config = dict(
    n_head=8,
    n_kv_head=8,
    d_mlp=2048,
    qk_norm=False,
    attn_scale=0.102,
    weight_decay=0.14,
    seq_len=1024,
    dataset='wikipedia_en',
)
Each number is 128 + 32 x the weight over its row's rms, rounded and kept within 0 to 255. Layers, rows and columns count from 0. The size above them is the row's rms in percent of the matrix's.

# layer 4 attention output (transposed), 768x768, rms 0.0845, rows 585-653, columns 240-287
size [101 100  94  99  95  98  96 100  99  98  97  96  97  96  96  98  93 100  97  98 103  99  96  97  97  98  96  92  95  99  95  94  99  98  94  99  91  99  96  94 100  99  95  99  98  93  98  99  93 100  98  94  99  97  97  98  98  95  93  96  92  96  95  93  96  98  98  98  96]
[[ 88 188 107 171 153 108 123 150 147 188 101 102 188 136  72 126 170 142 198 183 101 113  85 101 134 129 153 127 155 127 187  71 106 119 144 110  84 121 123 132 154  98 137 130 168  67 114 187]
 [152 156 167 137 112 152 173  60 145 159 158 152 139 172 101 140  99 152 115 169  80 103  97 130 175 130 129 150  71  84 122 109 112 129  92 111 144 121 110 164 150 179 125  83 118 157 114 120]
 [ 92 142  84 147 131 102  70 158 108 121 125 120 160 171 222 134 107 155  64 110 108  98 118 101 143 207 137 140  93 104 163 131 163  86 123 198 107 136 145 152 119 119 111 139 121 128 113 107]
 [167 107 148 157 153 110  74 143 139 109 162 182 122 159 110 146 103 105 102 165 104 114 130  81 155 127 129  73 102 115 125 148  84 148 104 153 101 140 106  99 144 160 151  97 196 142 120 133]
 [145 155 106  85 163 176 113 140 142  79  95 142 119 102 155 110  77  69 133 133 146 133 162 165 119 116 156 162  85 131 195 125 174 147 155  56  97 118  81 140 130  75 134 139 131 124 196 148]
 [150 141 125 131  75 140 138 246 138 154 135 116 104 148 120  88 102 168 188 141 143  76 158 162 173 123 132  83 154 113 143 147 121 125  91 124 159 154  96  47 106 117 172 136 153 139 128 136]
 [ 92 157 118 115  94 103 114 145 136 161 149  81 147 116 148 123  98 146 117  23 128 189  93 116 133 173 126 108 121 138 141  95 186 164  82 113 124  81 140 108 128 119 139  84 141 160 122 212]
 [126 112 121 113 150 111  90 100 159 152  76 109 174 138 151 155 135 109  69 158 107 143  68 106  98 120 116 141 139  97  74 134 100 133 125 163 140 107 164 124 155 159 158 104 162 171 129 154]
 [151 103 171 115 176 135 119 128 150 137  52 112 170 148 136 156  71 139 157 117 108 116  78 172 132 100 168 112  57  78 142 133  69  71 130 114 125 146 137 113  98 172 102 159 155 177 151 101]
 [128  88 155 129 180 135  67 172 158 108 144  81 159 111  98 110 126  78 159 154 113 168 120 110 111  96 128 124 185 200 123  72  78 126  94  91 184 156 165  76 126 129 136 101 120 126 147 106]
 [ 83 202 143 139 165 188 120  76 145 122 146 134 148 130 140 146 140  86  97 181 128  73 108 154 162 114 142  97 146  79 151 128 124 172  75 159  54  68 149 135 147 118 188 150 121  69 124  37]
 [131  67  97 129  94 163 145 114  95  88 170 169 149 148 107  86  77  97  73 140  87  97 146 120 112 157 144 163 141 101 110 116  90 103 177 113 162 112 113 177 145 156 172 139 127 138 105  85]
 [162 150 153 146  84 115 107 109 138 133  47 133 165 165 144  62 113 107 111 159 146 149  78 109 153 131 128  86 124 151  75 121  83 145 130  57 130 118  92 153 126 139 175 114 154  49 177 156]
 [147 174  81  51 163  94 163 158 109 150 160 120 101  90 122 140 149 130 159  98 157 128 139 110  79 155 158 125  46 115  81  80 122 153 172 141 153 156 159 113 118 146  86 172  99 106 180  75]
 [ 99 139  97  50  97  82 134 157 123 154  90 129  96 129 100 135 199 173 184 121 142  80 146  70  95 112 121 128 159  88 148  97  93  92 115  31 149 132 166 147 137 138 171 133 123 120 146 123]
 [183  46 183 118 170 130 149 104 134 145 137  90  76 101  91 102  92 119  85  43 123 107 144 111 107 148 110 123 187 119 135 106 152  79 158  91 104 121 159 173 137 169  89 127 127 153 113 150]
 [ 93 101 116 173  92 110 133 128 100  73 178  90 125 129 159 156 109 125  95 137 169 122  96 169 141 147 158 127 129  81 157  73 128 149  49 129  98 104  98 126 170 155 181 101 134 115 137 110]
 [137 103 152 118 117 119  72 169  98 104 119  97 155 115 187  97 149 119 105  67 184  85 140 154 168 185 113 112 213 144  93 121 185  75 177 138 132 113 148 150  67 130 109  88 116 119 127 127]
 [141 142 168 157  63 132  64  87 124  98 158 151 119 142 130 162  94 134 157 106  98 142  80  78  62  97 161 124 148 147 121  92 159 203 184 140 143 134  55 117  87 153 115 113 139  89 164 100]
 [110 114 107 150 114 174 109 105  72  94 103 162 112 133 136 122 154 185 126 169 145 124 117 150  77 114  96  82 139 139 127 113 130 189 132 145 129 123 120  99 166 170 131 146 119  97 148  81]
 [156 130 145 169 163 171 100  70 199 110 195 180 159 174 172 132 163  83 167 119 163 102  91 202 176 155  91 113 122 114  81 126 110 147 155 198 132 148 168  66 113 110  91 204 166  94  89 123]
 [200 101 135 143 138 100 108  61 151 117 109 132 139 188 161 147 134 119 128  98 138 109 112 113 142 125 171 183 113 163 104 110  95 118 201 156  65 108 143  95 127  88  94 167 120 155  84 141]
 [ 99 181  96 131 103 121 124 186 126 119 183 113 123 122 110 138 173 188  82  84 158 135  74  86 126 120 118 166  61 130 180  86  99 100 131 115 156 160 111 130 118  90 120 102 129 158 139 184]
 [126 130 144 126 105  98 164 136  81 140 140 113  73 119 101 188 153 129 114 161  62  99 109 165 116 145 125 145  67  99 157 168 139 150 152 133 115 111 103 175  81 105 125  34 163 125 181 115]
 [ 94  76 104 127 158 153 130  98 111 157 148 126 112 132 138 118 163 113 119 112  95 107 109 106 125 105 167 101 147 105 183  71 168 132  90 141  65 162 100 101 148 118 157 111 174 181 180 127]
 [155 130 100 140 156 142 119 144 118  99 170 101 120 122 111 139 123 127 114 103 157 185 125 165 140 120 160  99 103 112  72 191 146 126 148  54  81 129  99 145 158 129 156 117 126 158 120 156]
 [170  58 165 163 126 163 110 138 159 162 118  84 106 100 118 171  93  99  82 169 107 140 139 120 128 118 124 118 126 128 116 146 134 142  96 168 132 109 175 135  87 168 174 151 167 119  88 104]
 [134 150 103 170 151 130 157 115 129  59 173  49 140 154 101 118  56  92 187 159 106 150 136 142 166 134 171  97 121 124 150 156 239  75 198 145 123 124  78 141  99 178 128 123 168 174  54 109]
 [115 133 103 167  90 116 191 117 152 122 123 141  32  95 106 114 140 159  61 114 157 110 163  51 160 153 146 148  88 105  72 110  75 114  87  97 136 123 102 177 101  74 169 144 154 144 125 135]
 [145  78 120 154 162 169 143  83 102 163 100 147 107 156 148  58 105  77 134 108 158  94 104 159 163  54 108 108 163 119 129  92 147 196 140 132 160  98 153 107  98 191  66 153 114 152 113 149]
 [168 168 109 160 117 155 132 177 108 114 136  99 104 109 112 121 104 162 126 111  89 148 181 150 118 114 152 134 164  88  82 149 132 132 125 144 107 168 123 132 119  94 178  46 128 162  81 156]
 [169  79 108 178 105  56  85  85 135 148 148 115 188 129 133 180 139  67  77 113 177  87 113  94 111 128 133 107  95 116  99 140 143 126 126 168 120 127 146 101 145 142 125 171 123  62  92 152]
 [161 119  75  97  91 150 144 144 160 155 132 151 129 125  92  74  64 127 159 159 162 123 167 133 118 138 123 134 122 102 124 176 144  89 206  97 183 139  83 196  77 137 169 170  87 171 115 126]
 [183 148 198 139 177 126  77 166 132 143 128 108 123 113 118 160 106 127  86 114  80 162 125 117 119  67 103 117 134 133 147 125  70 144 157 113 176 113 141 102 120 152 126 175 161 123 141 105]
 [149 167 149 151 110 141 121 129 135 116 106 126 100 128 110 160 194 159 139 129 142 136  63 155 194 150  83 122 121 132 137 148 137 130 104 147 116 144  98 114 112 127  82 114 163 133 126  74]
 [156 144 130 110 122 121 108 168  88 102 151 112 110 153  78 165 173 129 125 120 118 164 138 165 148  37 121 140  73 139 103 125  71  96 205 152 132 148 188 125 165  92  93 136 148 121 111 136]
 [127  71 101 117 147 143 125 133 176  38 140 156 102 146 137 148  95 143 114 141 145  84 167 131 109 159  92 131 110 156 157 131 116 178 126 153  60 156 149 194 112 149 141 110 125 113 145 137]
 [121  68 138  97  80 123 130 148 151 138  75 149 148 146 131 112 189 129 204 162  74 143 141 111 180  32 173 102 130 156 183 138 165 104 129 177 148 114 123 153  98  66 153 145 120 103 161 116]
 [ 87 107 119 118 170 111 176 124 144 171 130 156 135 160 161 134  64 214 175 192 107 147 132 128 102 162 201 140 115  71 105 103 118  85 117 100  97 121 104 130 123 108  86 100 204 166 122 138]
 [132 124 172 112 125 167 168 143 160  98 106 115 172 157 166 138  80 145 106  63 121 177 167 118 111  80 133 131 152 138  68 129  22 100 123 110 127 138 135 150 142 184  85 148 100 139 180 112]
 [ 91 143 138 198 135 149 118 151 132 140 100 108 174 149 103 118 160 138  94  53  93 142  94 133  92  95 140 132 128 141 128 150 137 137 111 124 119  74 151 124 148 177 154 131 132 158 142  50]
 [133 170  73 130 149 115 101 173 109  97 125  95 130 125 119 164 141  90  91 167 149 163 160 102 113 125 117  85 124 144 114 105 132 180  88 109 175 102 148 112 162 158 157 147  39 138 103  99]
 [128 187 114 142 135 100 156 195  64 182 149 126 126 143 150 159  87 121 109 161 144  98 152 122 106 169 151 108 159 106 178 146 121 123 153 123 123 125 163 125 135 126 133 147 176  84 148 129]
 [161 163 127 102 145 129  59 179 140 133  90 139 150  72  97  79  87 184 147 145 128 177 105 192 136 165  85 137  90 106 125 135 138 107 205 134 146 130 148 138 158 137 115 158 109 119 143  85]
 [172  69 126 123 149 143 112 176 157 189 107 111 166 161 153 150 152 111  99 145 141 149 124 142  98  86  99  85 115 151 130 127 119 117  87 107 118 143 157  88  99 129 184 152 123 189 126 114]
 [ 89 178 163 189 156 179  87 121  75 169  83 137 111  85  96 178 190 137 174 155 130 113 126 170 141 143 109 115 131 115  68 151 136 113 120 211 105 147 115 107 163 156 163 100 116 109 137 135]
 [ 85 206 173  47 129 155  80 119 133 163 161 104  99 136 128 157 161 126 130 205 101 123 180 100  60 210 116 109 145 103 119 151 137 157 119 184 159 185  91 110 118 113  90  84 107  86 120 121]
 [173  85  77 171 113  56 101 144 110 135 149 146 133 135 108 136 133 193 107 137 123 142 169 206 151 134 144  97 109  57 137 135 148 119  71  80 114 153 169 114  75 132 119  95  99 116 160  95]
 [180 119 167 117 127 175 184 162 114 113 124  80 166 155 114 179 155 133 103 145  99 123  61 148 105 144 147  82 156 130 107 147 142 122 105 119 118  72 159 106 110 192 154 135 123  90 117  82]
 [150 111 146 119 192  74 121 176 158 124 178 149 193 131  87 199  79  54 136 149 157  96 113 154 134 172 123 162 133 115 119 115 158 104 132 105 179 128 103 160 133 136 119 156  97 128 127  71]
 [124 145 169 117 124 207  87  95 159 134 143 109  93 120 127 103 105 144 110 144 132 141 184 141  69 140  85  73 138 162  48 147 108 155  81 104 129  85 146  92 153  92 164 113 136 209 177  55]
 [102 112  87 127 153 102 187  98 139 158 204  99  68 127 142 129  89 101 110 132 160  52 161 128 154 136 137  97 133 130 202 143 186 117 156 163 145 132 198 127 132 157 123 145 182  58 146 144]
 [149 152  99 155 181  81 171 144 138  63  85  88 117  94 147  59 137  85 160 212  79 125 134 170 170 151 100 131 112 113 142 117 113 137 128 105 149 127  95 127  93  86  69 129 109  83  81 120]
 [131 115 192 143 141 136 169  78 154 109 109 166 112 121  65 115 165 167  80 146 148  33 163 122 120 107 120  97 123 187 149 160 145 111  86  86 179 119 150 142  55 113 107 114 174 138 130 141]
 [139 116 131 129  95 157 146 158 132 149 101 156 137 173 139 130 134 165 146 144 134 195  97  99 139 119 139  89 133 155  90 125 118 129 116 135 105 156 179  46 133 119 147 133 118 131 122 128]
 [ 78 114  92 129 154 110 164 175  62 135  92 176 111  94 136  98 118 186 149 156 118 161 128 173 151 173 156 152 118 178 138 120  63 156 141 101 159  83 127 136 107 169 122  63 142 156 118  88]
 [118  96 116 138 122 157 159  95  42 115 122  85 159 111 139  88 153 162 124 160 184 166 102 149 156 119  80 111 134 127 161 125 149 136 113 176  79 118 219  83 172 100 151 120 117  60 131 155]
 [148  64 125  69 110 124 115 119 160 130 107 165 170  88 165 143 164 241 141 157  98 106  91 114 132 130 126 176 217 141 154  72 110  81 167 184 156 103 171 119 120 131 106 104  67 142 174 103]
 [103 140  72  98 112 105 136  95 184 154 103 181 173  90 110 141 143 116 118 128 110 144 108 134 142 153 149 142  78 173 144 117 127  89  58 113 105 105 140 144 164 131 106 158 134 138 109 107]
 [130 123 105 105 118  73 136 155 116 103  74 108 132  83  92 136 110 126 177 131  74 106 107 115 140 159 107 126 107 135 129 148 138  96  87 124 158 137 108 157 134 175 137 151 145 158 149 133]
 [100 128 124 151 171 128 145  98  30 106 187  88  68 167 122 103 140 106 142 131 188 168 127 122  71 135 126  67 153  99 114 123 168 106  77 136 194 120 136  87 117 106 183 133 128 227 148 158]
 [156 129 191 185 170 141  91 141  97 149 131 166 138 106 146 142  86 128 110 143 166 193 151 127 150 124 141 187 134 141 136 112  95 135 191 190 111 183 133 193 136 106 122 158 111 116 125  96]
 [161 117 143 167 143  94 138 167  82 117 137  10  97  92 165 156 198 145  90 142 137 108 170  94 104 137 118 122 141 155 156 116 112  79 140  75 148 111 156 173 127 110 115 133  93 119  48 174]
 [127 121 157 163  93  74  81  98 111 104 166 145 144 104 117 139 129 103 114  91 129  94 166 159 110 121 151 147 121 137 118  69 128  98  82 100 108 132 113 162 114 153 119  87 135 164 181 155]
 [133 137  78 150 150 130 191 118  97 174 116 121  71 121  91 161  30 144  77 135 138  47  96 141 165 147  99 165 101  64 131 117 100 147 114 145 131  72 150 163  98 165 134 137 127 124  56  92]
 [119 153 190 129 102  68 120 131 141 148 151 111 115 170 122 211 142 123  65 131 128  82  98  89 133 107 166  70 178 131 107  85 149  91 123 137 109 153 168  93 116 117 124 122 117 124 110 123]
 [104 116  50 123 119  91 165 123 142  78 136 121 136 163 148  95 121 119 114 202  97  85 107 112 187 136 149 151 133  91 101 122  78 131 140 145 131 110 141  60 120 150 166 160 126 117 148 160]
 [119 112 107  83  67 123 133  75 157  72 159  99  86 168  98 119 129 163 136 130 165 161 106 136 128 109 148 132 155 147 169  73 104 110 142 121 115  96 212 133 104 130 154 149 140 116 141 131]
 [ 99  67  96 107 140  38 124 110 155 210 205 188  98 122 110  78 164 119 126 107 178 127 171 140 144 112 135  80 107 118 133 120  79 135 164 153  85 135 119 169 106 117 138 102 157 188 119 135]]
# layer 4 attention value, 768x768, rms 0.0908, rows 586-654, columns 240-287
size [113 106 111 106 110 104 110 108 109 105 105 112 103 105 115 106 109 106 113 115 110 107 112 107 111 102 106 108 107 110 107 108 110 101 117  96 107 101 105 114 114 102 111 104 100 112 105 106 110 107 104 110 105 105 107 109 107 106 104  97 106 104 102 110 110 108 110 105 104]
[[137 180 147 114 122 115  80 128 137 141 137 107 139 141 148 115  80 102 127  90 170  73 156 138 186  94 159 111 171  99 139 119 175 170 122 116 152  72 152 146 103 171 130 150  90 129 149 167]
 [141 126 161  99  76 112 103 141 167 127 112 125 132 131 133 173 135 153 192 116 136  98 140 108 162 104 109 111  65 147 144 144 123 128 136  32 106 188 191 120  99  79 170 138 142 126 131 151]
 [130 102  70 131 151 147 131 192 104 114 111 130  88 177 109 100  79 115 145  97 136 119 158 159 133 177 188 109 112  74  96  73  60  95 131 102 135  74 144 122 104  99 106 116  72 124 115 130]
 [ 87 143  86 141  59 141 160 128 127 168  75 141 110 137 134  73 148 142 109 102 135 180  92  90  97 154 131 103  74 136  83 165 113  94 179 144 116 125 148 147 151 167 113 125 157 179 115 121]
 [125 107 110  97 100 153 142 113 116 139 131 177 130 136 121  82 174  72 177  79 137 168 207 152 104 145 136 124 146 123  95  97  95 195 144  95 156 134 208 143 182 119 121  68 104 133  77 157]
 [175 113  82 101 143 122 147 164 117 108 140 203 170 103 162 167 196 152 134  69  95  99 149 100 121  89  90 124 131 144 149 101 116 124 109 111 147 121 121 165 103 121 126 136 151 106 130 103]
 [169 137  70 136  91 115 157 121 112  80 147 163 125 133 120 210 129 134 139 178  93  86 150 164 126 111  98 130 133 103 127 116 115 145 122 128 110 153 137 108  76 140 109 162 144 117 118  91]
 [152 102 132 183 211 156 118 138 150 139 153  83 160 132 183  72 101 122 108 110  87  70 161  78 107 113 103 168 123 141 117  93 122 217 135 145 110 156 136 146 190 126 114 122 158 110 141 135]
 [137 159 110 153 170  81 134 164 171 100 137  85 121 143 105 109 112  93 149 122 131 104 188 171 191 165  93 149 118  90 124 125 182 110 116 162  92 170 134 144 156 111 152 152 132 141 139 141]
 [152 157 109 122 133 160 169 157 157 135  99 117  84 161 104 105 155  89 131  95 158 168 157 195 140 188 126 109 109 118 139 166 100  79 111 165 102 123 161 143  97  84  97 119 128 114 123 103]
 [104 152 187 128  58 194 139 169 119 166 136 168  99 138 146 128 134 143 102 173 130 119 146 105 116 176 175 130  80 106 162 171 185 126 121 145 139  95 103 174 135 120  79 123 150 179 125 102]
 [152 166  94 105 103 176 178 110 109 138  95 149 139 133 167 122 120  89  94  95  85 153 144 131 114 156 102 125 152 112 100  93 130  74 185 124 168 127 130 104 131 202 148 154 121  77 142 152]
 [138 121 172 130 143 118  94 124 126  95  91 129 131 144 104 134 124 187  83 161 124 128 145 137 111 108 176 106 141 166 135 167 150 104  93 153 168 123  66  92 142  50 115 129 149  97 125 162]
 [115  91 146 162 152 117 145 140 191 127 126  83 162 186 141 176  70 122  92 138 213 134 138 173 166 124 162 178 158 156 102 142 157 115 104 113 129  77 171  78 123 149 165 134 118 105 113  90]
 [128 140 171 178 137 155 147 157 154  35 150  95 114 105 120 169 121 127 104 140 199  90 112 167 115 126 104 128  92 149  97 161 167 176 107 122 173  94 111 110 133  87 165  83 120 124 149 154]
 [101 150 165  66 136  96 115 113 112 163 166 137 190 107 149 156 122  81 152 162 141 102  94 136 124 197 116 116 118 119 105 177 144 141 145 127 152  97 122 143 126 141  64 112 147  93 116 170]
 [125 121 100  95 158 144  77 174 108 112  46 164 136 124 146 171 147 150  99  95 149  77  85 114  94  93 154 144 101 143 140 181 118 177 176 171 187 101  80 114 110 115 133 144 144 152 172 124]
 [141 139 112 116 102 112 111 109 162 160 174 118 204 186  90 145  97 137 107 144 114 165 103  94  75 142 109  59 140 121 136 133 107 131 121 201  89  53 151 106 135 195 183 129 107  67 115  97]
 [115 149 111  91 102 111 110 120 102  55 105 159 113  77 148 103  92 129 112 137 155 205 176 143 155 164 166 146 124 127 124 143 141 110 113 158 105 153 172 149  71 115 182 104 161  28 161 132]
 [ 78 146 118 130  93  91 198 122 176 132 158 118 104 143  82 196 157 123 194 101 123 158 134 171 118 134 135  80 123 158 127  73 147  91 171 105 139  98 152 120 153 160 146 138 138  68  94  49]
 [156 173 104 125  68 133 128 133 187  73 142 105 148 122 179  76 104 126 160 128  52 133 141 116 141 154 144 121 166  80 100 184  96  61 150 103 160 143 194 120 134 125 133 141 135 102 115 196]
 [ 87  88 167 159 135 128 119 142  94 130  86 100 152 110 131  92 122 154  78 125 166 120 198 140 175  69 118 137 101 118  57 149 141 148 117 113  96 125  99 179 115 127  80 133 125 171 107 141]
 [189 117 131 157 132 156 153 163 105 105 167 162  95 132 101 217 166 165 121 150  92 113 119 120  87  73 158 136 134 158 108  99 128 137  53  81 166 165 146 137 140 123 177 138  72 112 104  79]
 [156 118 158  92 163 141  71 166 117 138 133  83 107 156  96 100 123 129 110 125 173 157 104 161  86 145 100 144 185 108 170 106  91 121  95 104 179 152 140 152  99 106  93 149 109 115 110 162]
 [148  63  83 126  76 127 174  71 145 163  96 106  74 148 110 148 143 160 134 108 148 130 112 116 132 100 184  86 132  84 115 167 153 170 116 112 161 149 164 125 148  71 123 127 102 109 162  98]
 [129 130 140 152 141 128 127 136 141  78 105  93 104 118 175 173  78 180 173 110  68 149 146 157  95 144 136 143 105  96 138 101 123 116  98 120 124  83 212 161 103 132 147 134 114  69 101 115]
 [ 55 125 101 130  78 101 140  91 146 106 205 145 119  99 126  90  99 123 174 162 132  92 147 191 144 153 124 109 126 114  91 106 149 110  86 137  88 170 101 165 154 127  35 102 111 114 130  82]
 [142 162  76 154 163 155 150 119 166 118 107 141  61  88 125 160  85 140 130 150  81  91  49 115  94  89 113 130 155 143 193 156 127 123  98 197 110  38  87 126 158 124 117 167 116  96 136 155]
 [132 163 101 141 154 161 154 112 124 115  73 157  79  77  99 148 106  49  93 107  73 132 102 120 149  59  64 114  73 135 104 110 116 159 161 134  66 154 138 140 158 132 166  96 132 133 123  93]
 [188 124 127  78  91 119 166 105 151 141 129 123 116 136 142 127 156 103 121 120 109 108 111 214 113 124 187 163 116  71 208 164 100 141 127 112 149 106 163 149 157 117 155 142  73  61 130 128]
 [118  83 143  51  84 142 128 192 126 131  80 164 115  76  78 103 104 143 116 150 189 176 119 178 177 179 148 141 128  92 147 144 136 113 183 154 127 149 133 124 127 143 129 130  73 121 160 113]
 [134 182 155 141  73  98  86 185 145 138 114 167 109  98 127  92 144  78 118 114 173 130 146 134 118 146 140 159  89  76 138  84 150  72 102 134 108 102 182 129  81 126 155 167 115 110 122 162]
 [151 104  63 110 107 137 126 111 182 152 111 127 111 127  74 112 164 108 170 112 172 162 126 145 113 130  84 144 155 153 130 179 117 149 127 133 145 105 126  84 209 164 134 112  70  77  91 142]
 [132 100 166 102 145 226 146 125 108 133 112 131  65 122 149 105 173 148  71 142 122 140 152 124  59 122 169 132 185  96 157 124 139  72 118 157 183 130 190  49 155 148 125 132  80 107  97 160]
 [165 110 129 115 134  95  87 120  85  97 146  99 156 162 109 121  50 101 138  63 158  93 120 160 148 155 146 198 130 105  92  75 158 152 152 106 170  84 128 142  78  84 111  93  59 127 128 210]
 [156 126 156 102 140  96  97 106 161 131 160  73 157 156 127  89  75 155 170 197  86 104 172 104 144 164 143 124 108 177 119  99 128 117 146 127  85  93 124  95 137  96  94 141 166 151 101 106]
 [146 106 154 131 152 144 168 126 120  63 141 195 124 118 156 188  74 163  83 149  92  82 110 133  93 109  91 137 120 105  97 135 126  72  71  86 186  68 118 115 113 163  79  94 131  98 134 111]
 [135 134 129 148 131 110 147 141 149  94 131 114  90  84 146 140  63  70  98 130 147 113 153 175  92  94 118 136 163 124 132 115 156 115 158 146 152 149 167 111 104  91 107 144 111 135  95  86]
 [132 147  91 135  88 138 101 113 138  68 155 139  79 110 127  95 103 145 146 135 141 154  89  68 111 146  84  98 173  78 125  78 198 141  81 161  88 102 155 115 150 114 125 138 111  81 120  68]
 [117 119 170 107 173 124 143 194 121 102 132 181 202 149 125 123 115 129 129 184 122 104  97 136 105 118 120 133 179 140 180 162 128  96 151  91 117  99 122  65 164 110 106 157 165 144 118 130]
 [166 100  89  93 130 107 107 134 121 133  64 163 114 129 131 141 123 158 139 145 150 168 120 118 138 145  89 110 133 138 176 166 183 181 163 136  63 173 112 136 115 136 186 107 110  84 150 106]
 [104 126 176 147  69  56 126 136 150 106 171 113 120 107 171 182 105 114 117  94 123 180 151 135  67  62 135 114 177 149  92 100 113 172 129 150  97 126 121 162 118 111  86 142 204  82  71  75]
 [133 124 111 191 145 167  99 212 109 159 141 117 162 126 190 103 138 140 120 140 143 114  94  89 106  72 109 112 110 144 164 100 139  76 101 141 112 169 162 176 137 155 147 146 114 133 123  76]
 [163 173 126  78 142  84 104 141 105 136 147 116 131 140 165 105  83  85 146 102 123 160 201 159 143  97 120  79 210 119 152 114 133 115  81 126 109  70 121  62 202 183 179 110 113  83 125 121]
 [131 115 104 101 133 103 186 124 151 164 115 124 101 121  59 113 140  82  95 107 161 124  96 118 148  97 100 182 131 144  61 110 116 106 157 141 133 115 172 138 135 138 129 135 100  66 122 146]
 [106 108 133 138  73  80 123 100 146 118 131 135 166 129 127 183 132  77 131 104 160 125 160 137 153  99 157  69 163 161 111 163 121 139 169 115 186 139  96 130 165  75  97 134 103 160 127 113]
 [ 92 179 194 152  83  83  72 169 155 143 151 130  68 111 178 155 154 118 123 124 149 153 157 129 125  77 116 139  81 132 146 131 164 184 110  96 178 157 149 113 176 173 121 108  87 171 121 104]
 [ 38  98 136 126 169 165 124 176 144 166 186  78  92 107 114 164 181 108 135 133 153 105 115 154 136 124 133  69 142 113 113 112 135 218 140 163 161 125 122 147 164 129 157 157  96 147 118 123]
 [135 174 134 163 105  99 108  72 183 131  82  85 144 133 198 117  94 123  95  84 189 154 134 137 113  84 123 191 148 112 147 154 106 132 123  72 122 113 177  88  93 136 153 184 145 206 121 142]
 [107 148  79 167 158 139 154 111 148 108 162 163 125 128 127  85  99 113 179 193 161 131 151 140 135 123 126 144 124 104 125 104 113 131  98  87 147  79 135 137 115 162 122  88 148 180 108  94]
 [100 151 114  88 140 124 108 120 105 140 159 105 139  60 142 161 103 115 177 112 155  97 128 139 114  95 120 139 157 111 149 108 127 104 137 133  93 122 121 111 133 122  69 143 120 140 160 176]
 [100  91 171 139 110 167 151 149  89 110 164 123 176 137 161 106  29 153 121 123  99 163 135  74 170 112 186 116 164 188 123 121 144 113 116 119 139 106 134 167 137 121  91 110 148 149 156 142]
 [106 147 141 133 137  66 115  92 130 185  90  97 202  85 139 181 106 108 146  92 148 135 119 132 146 123 190 133 102 106  88 142  91 132 159 128  89 102 161 109 186 107 151  88 143 178 121 148]
 [107 145 159 148 173 153 136 164  90 136 125 156 143 103 155  89 139  61 141  65 122  99 150 160 110 148 121  84  89  87  90 122 117 162 170 119  96 105 110  91  41 118 136 116 153 162 120 116]
 [145 128 166 143 121 150 100 137 143  62 162  37  79  91 106 168 138  91 119 142 149 129 158 122  98  85 163 131 155 101 104 132 122 129  49 120  98 102  98  84  88  97  95 163  97 236 128  92]
 [160 141 126  72 103 121 138 178 154 108 184 118 151 163 145 113 132 112 136 149 114 106  83 124 140 125 105 131 156 137 130 109 137 124 101  99 254 164 106 171  92 134 186 137 171 102 136 136]
 [ 93 155 158 163 135 151  78 108  93  90 101 140 224 104 141 152 100 123 135 131 146 112 118 115  93 150 115 164 121 169 164 139 178 155 176 133 166 124 153 151 136  86 144 109  99  50 118 137]
 [143 127 110 152 177 164 104 103 111 169 152 100 119  53 143 133  98 145 166 152 112 145 108 113 130  49 142 161  68 132 143 115 186 128  82  67 111 124 184  89  69 180 166 193 146 106  82 141]
 [175 115 137 122 177 174 119  95  58 130 118 193 137  91 110 166 139 111  65  87 101 104 104 136 102 150  98 101 124 118 119 115  90 137  95 102 204 123 125  61 109  87  96 123 126  97 137 170]
 [148  72 158  76 163 135  93 161 155 170 117  82  83 111 108 128 175 136 170 218 105 109 122 141 101  95 134 130  83  78  57 124 184 123 120 106 131 154 114  95 103  80 159 150  74 206 137 115]
 [135 180 129 162  93 162 188 130 139 142  46 157 129 131 169 129 102 119 143 127  85 146 118  84 158 152 142  63 107 151 112 176  86  84  89 157  83 136  71 150  73 165 182 135 145  74 174  66]
 [113 160  97 117 104 168 121 186 151 123  86 110  66 131  66 163 116 123 106  75 145  93 156 128  79  82 155 121  92 149 147 160 120 141 124 128 135  85 104  88 152 120  92 129 137 122 141 127]
 [ 71 146 163 163 118 169 146  64 144  78 125 166 163  85  95 119 116 131 141 121 139  76 133 163 131 130 114 130  88 102 115 115 141 190  67  89  91 120 133 103 154 171 108 132   3  91  94 130]
 [147  83 105 171 159 187  88 132 176 152 107 162 111  95 157 153 113  88 109 145 133 122  49  85 135 107 142 163 177 135 146 158 131  63 177 168 135 126 121  75 160 123  63 142  88  56 142 137]
 [120 104 158 106 159 144 136 121 143 113 179 101 126 150  82 184 119 110 177 141 111 104 188 214  68 134 105  33 178 145 163 129 147 153  68 143 104 148 133 137 120  72 114 133 173 121 127  89]
 [129  76 111 144 143 125  40  98 148 143  82 123 100 126 162 121 189  36 107 128 118 148  71 146 137 116 136 109  78 142 158 113 135 155 142 114 134 104 128 169 153 137  77 102 120 168 112 150]
 [135 138  72 111  76 151 123 109 144  70 131 104 149 131  86 122 151 141 122 192 170 225 159 134 137 107  73 108  94 132 166 210 148  95 102 164 133 126  72 131 132  62 163 130 196 102 111  70]
 [146  70 159 100 133 146 125 108 149 114 155 106 126 117 129 151  97 168 209 182 185 109 138 109  84 161 132  79 103 138 140  62 142 164  93 121  99 164 109 122 199 176 126 118 121 167 139 161]
 [182 191 138  57 114 101 107 115 129 104 110 130 132 128 128 161 157 123  85 137 167 135 148 158 132  98 127 104 114  90 118 139 148 133 109 143 109 158 117 126 104 149 138  97 116  74 137 153]]